Part of a small language model's weights: a variant of Muon for these matrices.
Each number is 128 + 32 x the weight over its row's rms, rounded and kept within 0 to 255. Layers, rows and columns count from 0. The size above them is the row's rms in percent of the matrix's.

# layer 5 MLP down (transposed), 2048x512, rms 0.0609, rows 340-392, columns 320-383
size [104 110 104 104  95  97 108  98  94  88  92  96 103 100  95  99  95  94  98 106  93 104  99 104 101  99  97  95  90  93  90  96 101  93  98 100  95 101  95  94  92 110 103 102 115  91  94 106 108  92 122 100 103]
[[ 63 121  83 156 133  62  59 123 142 173 113  80 152 116 132 121 101 136  95 121 111 114 121  83 118 175 134  92 114 174  82 155 138 151 125 139 137  48 152 152 102 150 137  77  92  95 154 161 147 139  97 134 136 131  96 157  58 142 158  93 176  85 126  81]
 [157 112 121 113 156 130  99  70  72 108 140 113 138 178 131 111 135 135 151 117 157 128 187  87 115 172 161 135 106 136  82 201 197 122  91 118 135  84 115 166 162 161 173 103 146 162 124 182 165  91 171  66 134  81 125 180 158 137 148 137 185 108 116 182]
 [152 122 109  87 173 182 149 158 147  97 130 170 100 155 141 150  70 117 148 136  87 119  61 118  78 143 131 125 111 115 171  94 161  69 149 207 131 127 164 126 104 144 131  35 138  89 172 121 187 111 124 151 151 158 119 118 104 103  58 100 145  92 162 110]
 [100 137  65 101 120 155 133 171 111 103 121 127 162 135 186 119 169 193 150 100 141  92  97 109 111 145 108 149  89 106 180 170 165  86 116 129 109 112 135  78 188 146 141  91 102 105 176 160 153  87 147 158 121 139 158  64 120 138 136 144  90 149  91 140]
 [149 125 143  92  81 130 111 156 114 183 188 200 133 115 130  91 154 103  78 167 107 105 146  94 170 120 169 101 126 124 128 124 119  74 144 113 164 118 159 141 172  49 111 142 108  92 152 122 106  63 133 153 161 123 113 169 158  92 121 115 133 182 120  71]
 [ 95 128 103 136  95 103  91 108 107  83 139 153 179 129 193 115 186  94 143  82 177  72 150 157 113 103 127 138 125  90 164  99 131 148 129  93 153 100 135  87 153  86 203 124 143  95 155 132 147  98 162 146 125 175  58 175 125 107 126 153 124 104 149 171]
 [115  70 128 120 143 134 151 154 149 132  97  81 183 134 160 151 146 147 107 155 125 142 124 145 184  75 146  99 161  78 108 147 165 137 149  85 141 147 127 160 134 104 150 151 138 115 101 134 126 113  99 158 178  60 124 125 186 135  98 135 126 149 111  80]
 [123 150 186 130 109 122  94  79 138 145 147 137 155 156 100  98  98 115 128 130 134  91 149 125 139 122 119 171 140 129 105 110  94 120 111 104 118 108 154  77 132 135  71  92 183  85  59 130 159 157 134 107 188 112 143  98 159  60  98 121 173  94 163 134]
 [140  71  98 181 160 142 155  58 110 131 102  98 136  89 143 129 149  86  57 159 136 200 154 125 184 111 122  83 141 158 108 127 140 120 122 112 138  85 148 141  80 148 114 146 198 137 157 198 151 155  73 122 136  93 116 113 125  78 109 171 138 135 186 113]
 [145 116 133  68  67  95 116 115 140 111 130 154 131 121 164 142 140 139 137  52  87  74 170  98 165 148 117 123 134  77 106 112  84 137 119 187 158 146 154  96 130 164 172 182  86 152 141 123  64 108 135 154 143 130 138  91 111 142  62 173 100 128 127 150]
 [141  75 164 113 121 137 121 172 154 151  95 110 191  83 116 123  97  99  91  79 188 123 103  73 123 105 127 187 221 154 172 126 126 112 110 104 152 139 116 129 171 108 134 110  86  81 192 138 141 133 106 131 159 135 127 119 147 133  99 149 150 129 130  95]
 [111 114 170 147 114 139 156 177  79 101 168 128 166 171 142  83  62 137 134 123 143  98 227 159  90 150 146 145 124 153 121  81 107 151 148 171  77 153 121 152  78 139 129 164 150 128 119  53 101 175 132 152 115  97  85 118 122 115 157 156  93 102 180 136]
 [189 141 164 173 143 140 141  82  94 153 190  83 187 141 112 129 143 152 127 104 126 138  86 186 150  71 121 193 129  77 125 141 148 151 179 117 219 156 135 131 136 134  54 119 110 139 106 131 153  87 196  87 117 126 133 126 113 138 106 129 121 175 174 189]
 [149  72  98  77 152 123 178  99 116 171 159 120 151 152  76 126 176 146 193 160 129 180 142 141 103 137 183 153 122 106 139 114 114  84  71  87 198 171 202 123 118 102  74 122 133  71  89  96  98 128 146 132 144 167 154 125 137  80 124 139 120 128 123 101]
 [131  78 112 122  73 104 128 164  96 110 127  79 102 150 219 104 164 140  68 121 146 107 134 105 174 146 101 138 139  99 104 120 143 125 130  23 110 110 160 114 166 116 140 136 136  90 131 191 120 157 142 116 121 140  93 153 105 155 100 164 122 195 142 114]
 [122 146 140 100 121 152 159 148 153 170  69 130 144 100  67 108 126 136 116 126 122 143 125 140  81 101  68 135 140 150 119 160 134 168 119  77 136  93 101 133 130 120 150 115 123 177 115 158 131 147 122 167 127 240 187 131 184 140 106 168 129 141 130  62]
 [177 100 141  45 143 116 154 112 110  93 118 149 124  68 208 119 159 181  75 148 154  91 131 121 108  97  83  90 101 122 152 178 129 127 136 140  73 119 122 114 131 127 150 132 132 127 103  80 109  86 188 180 170 102  80 104 126 134 202 135 172 115 105 147]
 [116 161 157 126 166 145 138 139 139 197 139 162 155 136  96 139 117 104 163 113 140 115 186 163 120 106 189 150 104 140 153 152 133 188 121 140 162 176 165 107  60 138 139 100 106 173  84 127 116 103 151 103 170 140 124 137 108 189  64 161 176  86 157 137]
 [161 119 111 140  95 148 178 123 139 116  92 132 130 200 196 122 164 110  95 135  90  71 157 154 131 150 129 131 147 166 104 113 107  97  96 123 123 123  96 113 142 108 158  86 110 115  86 172 112 125 160 140  88 105 147 159 105 147  90 146  64 130 180 117]
 [117 152 165 162 166 134 127  98  31  90 144 147 124  74 139 189 116 160 139 117 122  85 118 118 128 136 145 120  89 140 101 121 115 168  88 144 139 143 132  74 177 123 165 193 113 122 133 115 113 155 129 190 112 181 134 120 152 117  95 142  41  85 131 178]
 [139 151 123 160 154 137  87 158 114 117 107 123 115  99 105  98  99 127 162 143 120  94 160 172 145 109 121  94 158 153  71 112 123 168 169 137 166 105  98 137 117 118 176 134 168 158  67 178 123 100 209 152 188 105 126 152 165 120 165 115 150 122 110  91]
 [107  62 111 115  67 135 143 123  95 157 171  37 127 101  82 118  99 116 123 102 173  89 126  70 121 102 133  98  93 138 163 131  87 157 157 156  75 126 161 115 121 126  67  61 147  74 127 122 194 108 133 135 126 165 109  66  92 131  72 160 126 131 155 158]
 [141 171 133 139 184  97  76  95 116  85 149 109 107  93 167 144 130 167  82 179 136  78 100 148 109  99 112  69 171 138  46 160 107 113 104  72 138  90  69  47 149 100 156 141 145 111 130 116 111  85 121 151 123 115 114  57 110  95 123 107  78 134 179 156]
 [155 105 143 163 156 101 139 125  56 115 167 122 133  32  98 133 161 174 102 140 135 116 140 134 169 115 126 171 132 129 111 117 130 138  98  86 121 130 173  88  95 120  70 113 138  53 121 191 146  36  73 121 151 160 106  65 180  63 178  48 121  97  94 188]
 [146 136 113 156  82 117 109 164 127 124  76 156 161 141 140 123  93 139 151 104 161 156 100 195 147 120 121 136 177 118 112 120 159  80  96 137 101 117  91 109  82  89  98 107  78  81 115 141 165 148 161 131 134 135 145 101  46  95 166 142 174 201 126 154]
 [ 93 191 133 100 113 109 147  89 160  81 129  74 167 108 144 113  96 149 108 171 164 144 144 104 142 100 154  54 175 180  87 167 135  78 174  68 129 146  99 110 123 126  97 156 182 178 113 134 176 145 152 102  89 157 108 132 101 117 128 150 103 111 135 184]
 [148  64  79  97 173 169  66 151  98 116 118  78 134 140 154 130 157  90 129 183 124 133 141 192 128 160 153  86 111  88 158  89 110 133 118 105 110 141  72 150  82 122 131 100 139  77 127  91  88 121  50 143  89  98 141 134 113 137  99 103  95 112  86 159]
 [169 172 120 184  98 152 155  71 158 161  78 123 124 146 159  98 181 132 133 137  91 161 182 131 135 117 122 149 132  49 100 120 171 104  87 164 116 114  44 178 148 142 128 157 123 141 114  71 186 147  94 117 143 163 185 117 144 190 149 149 143 137 138 121]
 [105 101 155 101 162 141  51 117 154 102  99 136  58 134 110 132 120 152 199 135 110  56 143 165 148 105 136 129  76 112 145 103 173 148 107 136 179 146  66 125 125 160 114  98 139  84 183 134 102 105 123 150 113 144 101 137 115 168 104 130 171 114 121  98]
 [109 110 150 156 119  67 119  81 142 173  93 117  93 112  45 101 145 111 108 155 161 194 119 121 135 172 125  97 104 116 182 168 104 139 131  99 123  90 138  45 144 127  67 144  64 126 137 158 138 119  98 126 125  74 186 105 107 159 132 154 130 121 126 129]
 [136  96 158 120 178 123 165 100 186 132  73 121 161 142 161 149 162 184  55 107 171 144 111 144 151  97 112 180  71  97 150 106 114  67 113 174 114 118 112 114 203 190  98 136 178 118  85 126  85 125 177 127  89 139  84 110 167  63 177 143 161 144 189  76]
 [141 129 164  91 177 200  84 102 114  95 131 151 100 153 107  93  87 125 145 153 147 109 160  68 108  89 127 154  93 107 204 157 106 120  97 118 131 112  89 164 170 109 126 108 138 150 139 145 153 111 112 150 122 140 115 163  98 200  90 108 113 169  74 160]
 [ 89  99 117 115 111 165  99 139  73 151  82 135 102 141 164  92 123 105 168 133 139  93 116 165  99 200  92 109 103 152 109 140 114 123 163 137 170 154 160 116 148  99 117 104  83 136 117 162 109 129 113 149  88 124  92 142 104 125 174 105 157  82 120 131]
 [148 115  93 105 182 120 150  93 136 101  89 149 157 113 121 138 143 165 132 122 115 107 142 190 136 141 151 171 108 132 156 152 115 157 105 111 107 131 137 113  97  35 169  11 134 139 133 187 130 153 132 134 153 106 116  82 133 185 131 166  90 159  86 177]
 [ 93 118 113 122 167 181 127 148 119  81 138 158  63  69 172 137 159 193 152  98  67 168 128 129  97 113 171 176 136 110 138 151 172 149 116 100 106 136 144 130 136  93 136 113 123 129 183 171 147 181 109 123  83 175 112 176 134  89 187  82  96 135 134 190]
 [ 92 114 133 136 188 124 170 173  88 135 173 134 101 116  86 131 145  75 116 149  82 101 143 106 116  93 106  95 111 126 106 141 164 119 122  54 123  73 208 114 131  99 109 124 128 170 162 138 154 140 129  77 156 160  92  94 115 146 103 131 119 114 124 141]
 [112 101 200 107 127 122  73 122 106 136 120 113  80 129 144 168 155 156 107 127 133 114 131  86 145 111 143  93 156  86 133 102  72  84  92 121 173 216 181 138 111 131 153 174 177  88 154 117 165 133  95 177  82  84 134 121 131 105  98 112 102 105 129 113]
 [112 145  91 125 141 120 129 163  84 111 159 103 162 118 180 170  61  95 130 143 150  86 102 110 142 136 143 137 168  96  93 110 121  77 138 127  98  98  98 148  96 143 158 126  82 132 101  89  90 162  86 141 124 140 144 124 140 122 149 135 145 106 115 137]
 [ 97 167 151 133 144 136  74  86 144 132 165 172  87 186  68 127 137  98 173 101 152 128  99 187 127 123 146 159 111 148  65 163 103 143  97 143 141 122 171 148  85 163  56 141  71 137 110  99 138 113 171 156 163 159 107 167 115 116 126  83 138  97 116 161]
 [119  97 106 128 158 133 159 133 168 153 100  99 136  94  97  85 165 141  72 122 117  97 170 101 112 151 144 174 154 104 116 117 130 121 176 163 162 114 170  99 164  90 166 133 124  87 135 136 150  59 100  78 108  85  80 107 107 143 132 146  91  73 123  57]
 [160 159 124 153 174 148  88 169 115 137  91 108 137 110 124 111 167 146 101 126  91 135 149 138 120 131 135 162 128 109 122 142 149  69 102 101 159 168  73 121 140 106 161 155  96  91  66 126 107 118 160 172 122 138 129 135 114 172 113 126 149 143 127 173]
 [141 167  75 175 153 110 140 108 120 173  93 108  69  42 163 154 133 123 109 108 130 156 169 137 149  95  72 178 115  75 111 133 122  17  96 128  98 122 156 127 203 143 116  95 161 107 107  97 165 135 145 138  77 152 142  80 136 108 166 114  85 126  65 135]
 [112 177  77 178 142 140  97 116 157 166  74 113 128  70 130 113 128 117 132 116 163 139 107 131  85 148 184 140 125 132 152 141 124 191 167 146 182  75 129 148 135 138 163 144 127  81 136 186 176 142  86 156 119 104 160 164 110 130  73 131 178 112 115 142]
 [148 115 149 158 178  74 154 130 114 153 128 134 125 128 144 151 107  74 125 126 123 131 130 131 123  84  87 135 114  82 126 120 112 126  82 121 184 180 119 117 127 148 163 119 141 141 169 135 118 131 111 127 166  65 159 145  67  56  70 160 112 110 162 106]
 [110 144  77 114 119 108 138 159 148 134 157 114 159 151 193 113 202 134  89 116 113  98 215 162 110 119 120 104 165 149  96  85 108 159  89 157 144 115 112 162 120  65 163 151 129  14 131 164 165 135 156 127 122 149  88  91 115  63 105 135 149  64 122 122]
 [124 102 117  74 103 150 163 102 125 142  70 150  72 164  59 101 139 150 123 128 129 145  91  88  97 204 124 166 116  72  99 131 131 117 127  97 108 174 125 167  90 101 139 118 130 107 121  77 127 119  91  66 186  87 153 105 155  83 161 138  69 102  84 112]
 [129 208 177 149 111 130  98 157 144 102 106 121 190 169 134 139 117 161 117 125 160 150  99 146 131  97 133 110 141 116 131 152 121 125 160 139 142 145  56 145 166 134 131 112 103 137 132 131 125  87  69 107 107 131 117 129 112 183  88 117 114 122 121 100]
 [140 155  90 169 100  94 180 162 182 122  44 114 109 103 205 138 212 140  72 123 165 103 112 153 186 128 127 169  99 179  85 111 127  69 108 124  99 156  97 141 110 101 124  89 133  85 139 182  92 163  83 123 139 124 119 129 142  90 121  73 119 139 131  88]
 [121 162 180  97 117 154 108 127  74 146 141 118 134  73 176 105 176  93 117 142 195 162 124 139  79 201 122 152 180  91 125 120 137 106 104 107 184 153 130 127 144 185 105 126 131 143 113 137 161  98  81  99 180 151 100 109  62 140  84 174 116 182 129 134]
 [174 132  83  74  54 120 150 168 182  92 166 198 151 125 121 116 135  95 175 124 146 139 103 127 127 114 118 169 134 130 151 144 124 142  57 166 157 108 113 129 138 128 138 151 142 178 144 167 159 119 159 136 171 117 141  76 100  71  94  95  82 147 135 144]
 [111 130 124 142 173 107 126 141 133 147 215 105 171  67 147 117 120 164 131  98 141 127 183 102 150 126 100  68 106 163 110 104 113 188 108 133  66 121  97 145 140 117 108  88 136 138 109 150  95 145  52 134 101 128  89 113 102 197 103 140 156 154 123 104]
 [116 146 180 125 126 163 125 114 205  93 142  84  77 119 125 100 152 101  94 141  78 146 126 120 131 140 127 117 150 199 105  95 102 133 141 159 114 114 103 166 138 124 149 157  97 176  89  68  71 120 141  99 168  85 137 108 162 157 124 112  92 100 134 154]
 [118 132 129 120 130 167 128 118  94 139 109 153 100  87  83 131  82 146 127  95 135 125 129 139 102 168  56 164 102  83  76  86 161 128 146 158 141 174 127 105 122 141  87 135 139 113 169 138  93 160  84 178 167 139 152 101  96 101  54 131 157 164 195 108]]
# layer 5 MLP up, 2048x512, rms 0.111, rows 341-392, columns 320-383
size [102 103 100 100  96 111  95 100  97  97  98  95 103  97  97  99  98  98 107 100  95 100  99  98 100 102  98  98 101 100 104 100 101 100  98  97 101  97 105  98  98  99  98 103  92  99  98 105 101 112  96 101]
[[ 81  97 136 135  39 140 170 144 161 142 125  94 137 180 103 183 164 131 150 176  85 191 157 144 157 126 171 168 136 138 150 164  91 135 119 111  87 113 199 118  92  79 134 130  82 173 131 145  99 122 134 114 100 168  99 154 130  84 180 203 134 140 123 211]
 [123 148 142 111 157 103 159  95 109 159 133 150 119 140 118 122 118 154  87 104 131 130 146 140 165 120 129 142 138 101 148 123 113 135 178  83 149 150 161 135 140 162 152 135  96 112 136 144 136  82 121 125 145 152 118 121 163 118 128 120 137 133 164 143]
 [108 138 115 137 132 110 104 113 162 102 116 121 122 173  61 114 111 151 127 141 129 107 110 105  93 142 117 168 196  51 119 106 135 113 163 129 173  98  84 113  83 121 159 105 132  96 154 140  96 160 176 144  89  88 118 116 100  71  94 167 107 124 146 148]
 [110 110 150  95  89 155 179 130  81 134 109 115 128 180  97 143 164  81 139 126 161 137 138 146 126 102 159 119 102 133 147 127 107 131 122  47 120 101 142 152 120 160 158 151 168 168 108  80 122 154  83 136 121 143  74 105 153 104  92 110 156 136 110 143]
 [124  95 128 110  82 143  95 165 108 139 155 107 164 127 147 126  91 172 175  76 106 195 119  83  92 113 153 111 149 196 183 142 129 145 102 117 136 112 113 114  39 189  47  96  92 142 138 105 125 103 132 181  91  52 112 106 178 131 124 163 120 102 153 152]
 [118 115 125  69 130 140  99 149 153 144 146  39 132 146 157 116 184 117  76 140 123  95 133 116 166 107 104  66 121 176 108 161  93 160 113 103 118 130 148 198 156  67 115 142 111  94 115 133 153  95 172 198 109 139 114 125 145 157 178 103 147  96 136 124]
 [159 144 110  93 122 135  76  94 125 117 114 139 122 126 132 129 130  82 154 118 144 158 118 151 130 109 153 101 118 132  92 114 157 170 164 140  74  90 106 174  78 186 165 120  64 102  88 141 154 148 143 136  83 185 100 216  80 172 152  73 139 131 145 110]
 [126 162 104 134 122  98  89 178 147 113  88 139 106 111 126 114 139 136 126  70 103  93 102 164  96 142 100 153  90 139 120 129 147  71 115 104  97  92 108 145 122 163 130  82 138  92  69  96 128 148 145 111 133 108 115  99 124 145 173  86 143 113 146 140]
 [151 152 127 110 122 218 169 154 155 169 122 108  63 135 128  81 200 162  86 105  70 179 133 154 101 113 144 187 137 140 139 155 152 185 106 151 152 119 130 113 134 140 106  79 116  66 126 100 109  95 163 134  74  94 148 154 156 120 115 129 109 122 141 100]
 [132 195 170 130  93 111 156 151 100 115 119 120 125 195 150  86 100 162 107 141 119  92 146 192 135  96 136 180 116  76  86 100 179 125 129 184 147 141  80 102 137 143 119 121 180 180 109 129  86 117 147 135 119  88 104 150 153 177 187 141 120 105 145 114]
 [109 125 122 104 145 113 168 104 146 136 182 146 132 156  63 151 160 174 153 159 125  72  74 176 136 103  70 113 146 120  83 115 139 196 156 129  97  23 130 107 100 100 117 135 136 147 117 159  85  90 128 144  91 109 125 110 147 177 171 152  72 115 114  59]
 [116 154 145  92  62 126 156  72 132  66 106  79 179  75 129 157 133 102 142  61 136 117 142 160 121 146 100 132  90 122 104 218 147 143 111 134  77 138 144 150 213 160  63 113 109 151 156 136 111 112 139 103 167 239 153  81 135 105  86  78  81 102 117 130]
 [ 87 115 153 145 131 177 154 120 138 115 155  89  88 112  88 115 152 162 171  81 136 184 143 109  72  98 128  92 121  90  89 120 113 100 136 142 125  59  57 102 114 135  99  99 139  23  80 107 104 172 142 126 139  85  86  92  64 144  91  75 146 134 168 149]
 [133 124  66 120 152 120 133 136 136 141 129 119 197 120 119 128 196 140 107 113 141 114 154 165 141  90 148 141 150 120  82 124 112 148 126 104 133 136 201 138  83 186 106 156  91  94 132 149 143  96 165 130  94 142 185 168 167 153 113 163 141 128 128 103]
 [179 120  71 107 119 171 101 154 126 181 157  73 128 126 181 136 122 168 119 156 108 155 115 137 226  77 164 115 188  80 119 152 110 137  86 104 149 155 152 166  99  92  59 165 166 132 173  93 141  79  94 146  76  97 119  93 129 133 131 141 123 110 142 183]
 [ 98 158 136 126  97 139 171 165 118 122  49 139 119 129 180  79 131 147 153 100  85 133 134 127 133 100 110 124 124 147  59 129 157 129  92  81 134  76 166  24 102 118  72 122 135 108 143 129  99 175 130 143 162 181 167  67 121  92 104 139 121 105  92 140]
 [169 174 175  89  75 119 155 169 147 130 136 155 162 133 165 163 136 113  89 119 135  84 110 139 118 130 120 139 134 144  87  66  98 119 123 143  42 123 143 160  92  88 182 184  76 181 118 121 164 178 118 173 127  99 169 129 126 116 185 137 100 172 185 137]
 [ 55 142  78 138 146 114 151 149 129  98  26 131  94 119 149 129 146 104 130 104 110 143 140 137 146 100 109 125 183 174  65 171 180 143 102 157 129 137  92 136 226 125 148 112 138 118 148 167 123 116 154 147  50 131 166 124 132 113 118 124 120 155 103 173]
 [ 95 136 111 118 134 121 141  95 129 144 149 102  99 170 172 122 122  63  81 110 166 125 132 151  82 114 199 124 141  78 137 178 190 129 113 144 181 146 135 123 122 179  76 205 146 161 177 114 124 147  81  78 177 145 145 180 154 176  95 107 100 106 146  90]
 [136 118  79 189 110 126 117 124 135 125 112 135 202 147 156 136 131 151 108 141  99  87 117  91 125 158 134  81 143 120 123 129 101 146 169 109 185 129 133 115 126  93 173 130 108 133 167 108 122 125 106 124 111 133 196  78 126 175 120 204 119 105 120 133]
 [129 160 125 117  87  95 125 127 138 114  95 126  89 127  60  74  98 194 105  93 110 149 123 141 147 115 115 126 173 139 104 156  88 143  81  96 138 120 152 158  69 190 158 182 165  86 109  75 114  81 121  65 138 151 120 133 143 125 132 149 173 140 139 122]
 [134  84 100 123 151 163  56 130 207 193 137 115 149  93 136 129 112 138 168  78 166 159 157 137 146 151 112 118 179 115 122 178  92 112  77 116  85 197  73 134 113 153  92 125 145 157 129 165 145 209 120 125 155 111 134 104 105 137 143 136 135 150 123 157]
 [ 96 128 115 158 143 147 123 102 163  95 151 123 183 134  47 165 111  89 143  87 142 109 112 150  88 119 137 212 131 186 203 146 131 193 131 170 130 154 106 132 183 111 179 147 108 161 110  79 119 190 104  78 114 173 130 109 128 115 114 162 107  94 185 113]
 [102 148 117 110 139 152  96 107 151 158  71  78 146 113 137 160 131 112 171 186 127 101 164 185 158  91 173 157 103 134 104 135  49 201 132 145  77 121 136 130  74 114 138 129 165 162 120 153 145 137 126 130 141 146  67 138 115 128  91 181 108  91  75 103]
 [112 118 138 164 129 195 124 143 155 170 133 109 140 105  93 109 167 109 138  88  90 121 182 142  86 141 103 151  83  87 176 108 107 194 124 128 155  41 190 197 169 136 148 146 150 150 115 109  89 152 152 139 111 199 149  98 100 138  72  87 143 139 119 141]
 [116 126 160 125 189  83 124 126 149  86 148 148 122 145 101  97 104 111 132 175 136 137 165 124 154 123 134 139 112 172 112 141 125 200 118 156 176 117 135 156 166 115 124  76 197 117 171 145 115 127 115 132 100 164 127 128 121  78 114 140 109 165 130  94]
 [175 115 115  96 124  87  94 179 116 193  88 124 118 120 105 117 110 116 125  74  96 162 127 194 188 107  98 156  97  96 125 116 108 128 124 110  39 135 119 114 175 145 156  96 125 122 138 150  84 115  78 137  83 152 158  67 174 150 198 112  54 170 156  31]
 [149 150 132 212 123 144 160  93 110 173  98 145 143 110 170 120 138 103  79 171 110  97 105 103 168  62 119 102 136 147 162 119 118 170 128 208 122 195 156 128 116 109 148 162 159  97  78 121 105 157 162 119 149 185  94 159 174 132 111 120 137 112  98  93]
 [163 158 100 232 159 140 131  86 110 103  46 119 125 169 117  69 145 125  77 205  96  63 114 147  57 139 134 120 132 140 146  89 130 162  97  87 135  87 146  39 157 162 146 140 147  86 115 128 101 141 128 130 112 135 159 121 136 163 147 123 111 151 127 133]
 [ 96 116 126 127  22 136 138 119 111 123 255 112 106 112 134 134 106 113 131 140 131 128 126 140  98  93 129 132 166 165 126 117 145 153 136 137 109 156 124 129  84 101 227  74 122  97 173 176 164  67 122 123 125 117 158 158 148 148  63 120  78 126 115 168]
 [152 150 139 151 136 180 119 107 120 132 158 142 158 186  58 117  98 160 156 105 111 166 117  89 111 158 132 103 128 185  76 113 153  85  56  98 156 108 112 185  68 143 129  99 137 123 181 135 153 166 121 103 156 148 119  90 135 127 166 132  87 135 132 168]
 [160 145 119 152 125 158 142 108 159  69 143  95  83 100  92 157 148 161 146 110  78  45  88  58 131 136 126 155 146 194  75 161 148 125 143  73 131  91  96 153 138 172 173 113 111 130 128 151 101 126 176 144 146  90 104  52 171 123 122 119 114 163 168  76]
 [174 144 161 137  64 137 152 123 168 140 158  86 101  98 135 141 169  76  79  83 123 181  72 147  85 109 117 144 139  82  96 126 100 130 147 134 134 161 104 123 160 198  86 122 145 209  85  67 150 128 143 137 107 143  86 126 118 138 101 169 135 112 134  97]
 [205  99 197  51 131 160 109  94  97 211 191 123  44  93  81 121 159 113 117 151 145 117 136 113 122 151 194 142 129 131 136  97  96 116  50 154 141 146  98 137 148 151 118 156 117 110 121 119  82 122 126 121 190 105 118  95 159 175 124 182 117 135 149 197]
 [159 126 154 132 116  95 108  28 142 100 152 115  87 141 101 119 213 110 130 180 119 109 183 183 156 105 101 179 142 110  92 110 109 152 129 124 133  56 141 200 143 143 146 155 142  45 100 116  96  26 138  99 113 142 119  94 124 127 124 191 140 130 163 131]
 [172 166  91 118  83 161 183 155 143 151 101 114 128 100 136 132 134  58  83  93  95 136 147 138  84 144  49 106 143 138 101 129  94 141 113 161 118 108 139  74 112 110  95 143 113 100 133 185 153 137 154 127 140 126 100 126 137 123 126 201 110 120 146 131]
 [142 129 196 153 136  96  35 131 129 130 136 162 164 176 160 164 144 112 128 166  93 122 102  90 160 162 114 139 143 100 111 127 139  85 114 110 146 135 135 120 111 172 111 158 101 133 144 105 162 137 112 156 120 149 171 140 105 119 130 131 155 146 170 126]
 [115  96 152 127 175  90 136 166 107  87  79 126 125 158 144  88  95 135 126 188 103 154  94 118  86 129  88 106 115 162 170 112 128  75 173 111 123 139 122  72 132  99 183 101 167 109 156 100 111 129 130 130 119 153 108 145 121 145  88 112 120 129 184 115]
 [140 140 138 121  70 178  59 117 127  89  83 108 153  98 101 119 173 147 137 104  99 106  97 142  98 148 126 130 103  70 118 190 126 138 117 157 133 153 105 144  98 176 108 130 121  93 162 124  97  89 137  85 140 139 128 187 131  88 119 129  62 160 108 170]
 [ 47 101 162 105 121 146 181  97 176 113 151 150 156  63 138 149 123 127 161 135 146  95 177 143 224 125  85 127 135 162 160 110  92 124 108  93  19  55 161 139 152 111  87 122 131  93 161  93 114 116 162  64 131 177 117 132 123  68 140 114 119  90 136 124]
 [185 121 143 160 106  67 120 141 163 133 183 124 151  61 157 133 139 101 176 167 156 154 120  98 144 155 163 137 122  67 144 106 139 170  90 159 163 101 168 178 204 124 133 132 134 163  82 160 109  94  94 133  94 133  90 139 151 105 161 133  78 150 163 150]
 [108 112 189 112 140  86 170 113 135 143 173 125 158 115 167  95 114 145 104 132 117 161 124 117 177  96  97 107  85 119 148  80 124 180 103 152 109 101 113 118  82 178 109 121 106  81 137 149 136 186 153 114  96  85 155 129 142 120 135  97 158  97  86 179]
 [187 172 131 131  76 155  90 110 153 115 129 152 121 154 111 115 148  75 186 108 130  93 169 100 120 133  67 125 128 171  91 131 102 138 119 123 114  91 129 138 137  67 142 108  97 131 108 121 112 106 131 140 125 131 131  59 139 171  69 149  86  80  83 143]
 [121 155  98  86 129  87 117  90 108 137 120  63 106  79 157 156 153 118 125 142 159 142 190 132 111 105 163 121 133 201  97 179  87 143 122 126  93 143 132 117 158 130 135  99 118 115  94 128  90 159 101 114 119 116 132 108 125 131 118 147 124 144  95 120]
 [126 128 113 137 148 106  94 113 164 135 126 106 117 139 185 190 162 131  95 136 150 120 135 173 125 114 139 116 162 211 167 132 195 103 139 174  98 109  40 164 128 135 166 166 121 113 167 141  74 171 126 174 102  96 168 124 156  89 165 120 103  90 200  72]
 [116 177 100 125 122 110 130 128 116 158 131 103 149  75  68 109 120 168 100 140 105 114 174  96 139 115 147 107 143 179  80  99 163 130 117 155  81 122 148 102  69 136 116 103 144 123  87 137  84 118 165 167 151 164 140  92 125  69 131 136 138 164 154 122]
 [150  92  43  60 142 137  90 139 181 121 182 155 109 166  64 166 181 164 122 155 155 160 137  78 132 159 125 138 136  90 175 170 140 123 126 137 152 146 146 140 140 129 148  96 117 108  85 130 121 103 170 124 126  86 117 114  98 191 114 137 129  57 111 116]
 [119 150  90 129  96 170 237  97 157 108 146 159 149 217 113 106  87 118 102 130 125 143 170 171 110 178 156  96 131 126 134 131 123 108  96  94 117 126 129  95 142 138 170 101 156 137  67 160 114 137 180 184 125 195 142 185 139 116  68 140  89 112 161 171]
 [109  71 133 159 111 114 103 127 146 131 137 142 121 160 146 123 196 134 108 130 146 145 103 164 136 117 111 142 179 134 214  80 115 145 161  64 126 173 117 126 115 136 167 195 151 102  74 172  99 122 124 150  79 116 111 143 145  74 137  78 131 119  71 106]
 [141 131 108  71 133 126 151 126 150 156 100 129  82 139 138  73  77  74 133  82 141 147  81 149 174 130 107 118 113 138  99 136 148 169 152 183 126 121  83 125  94  95 128 166 104 126 171 124 107  96 173 143 101 143  73  46 140 159 111 166 160 162 132  73]
 [138 140 129 134 159 147 144 112  93 193 157 111 183 110 102  81 146 120 108 117 110 108 142  98  82 107  94 159 125 139  76 182  79 145 115 100  76  72 144 134 123 146 150 121 106  91 120 102 160 169 103  60 224 126 133 136 133  86 104 167 147 115  80 115]
 [126 142 164 116 137 111 172 148 164 176  97 143 102  86 123 144 193 124 116 134 118  78 183 146 134 110 117 132 138 152 115 133 168 144 114 101 146  95 122 125 167 100 107 193 158 168 118  92 139 120  93  90  59 156 141  83 119 141 139  98 114 130 121 145]]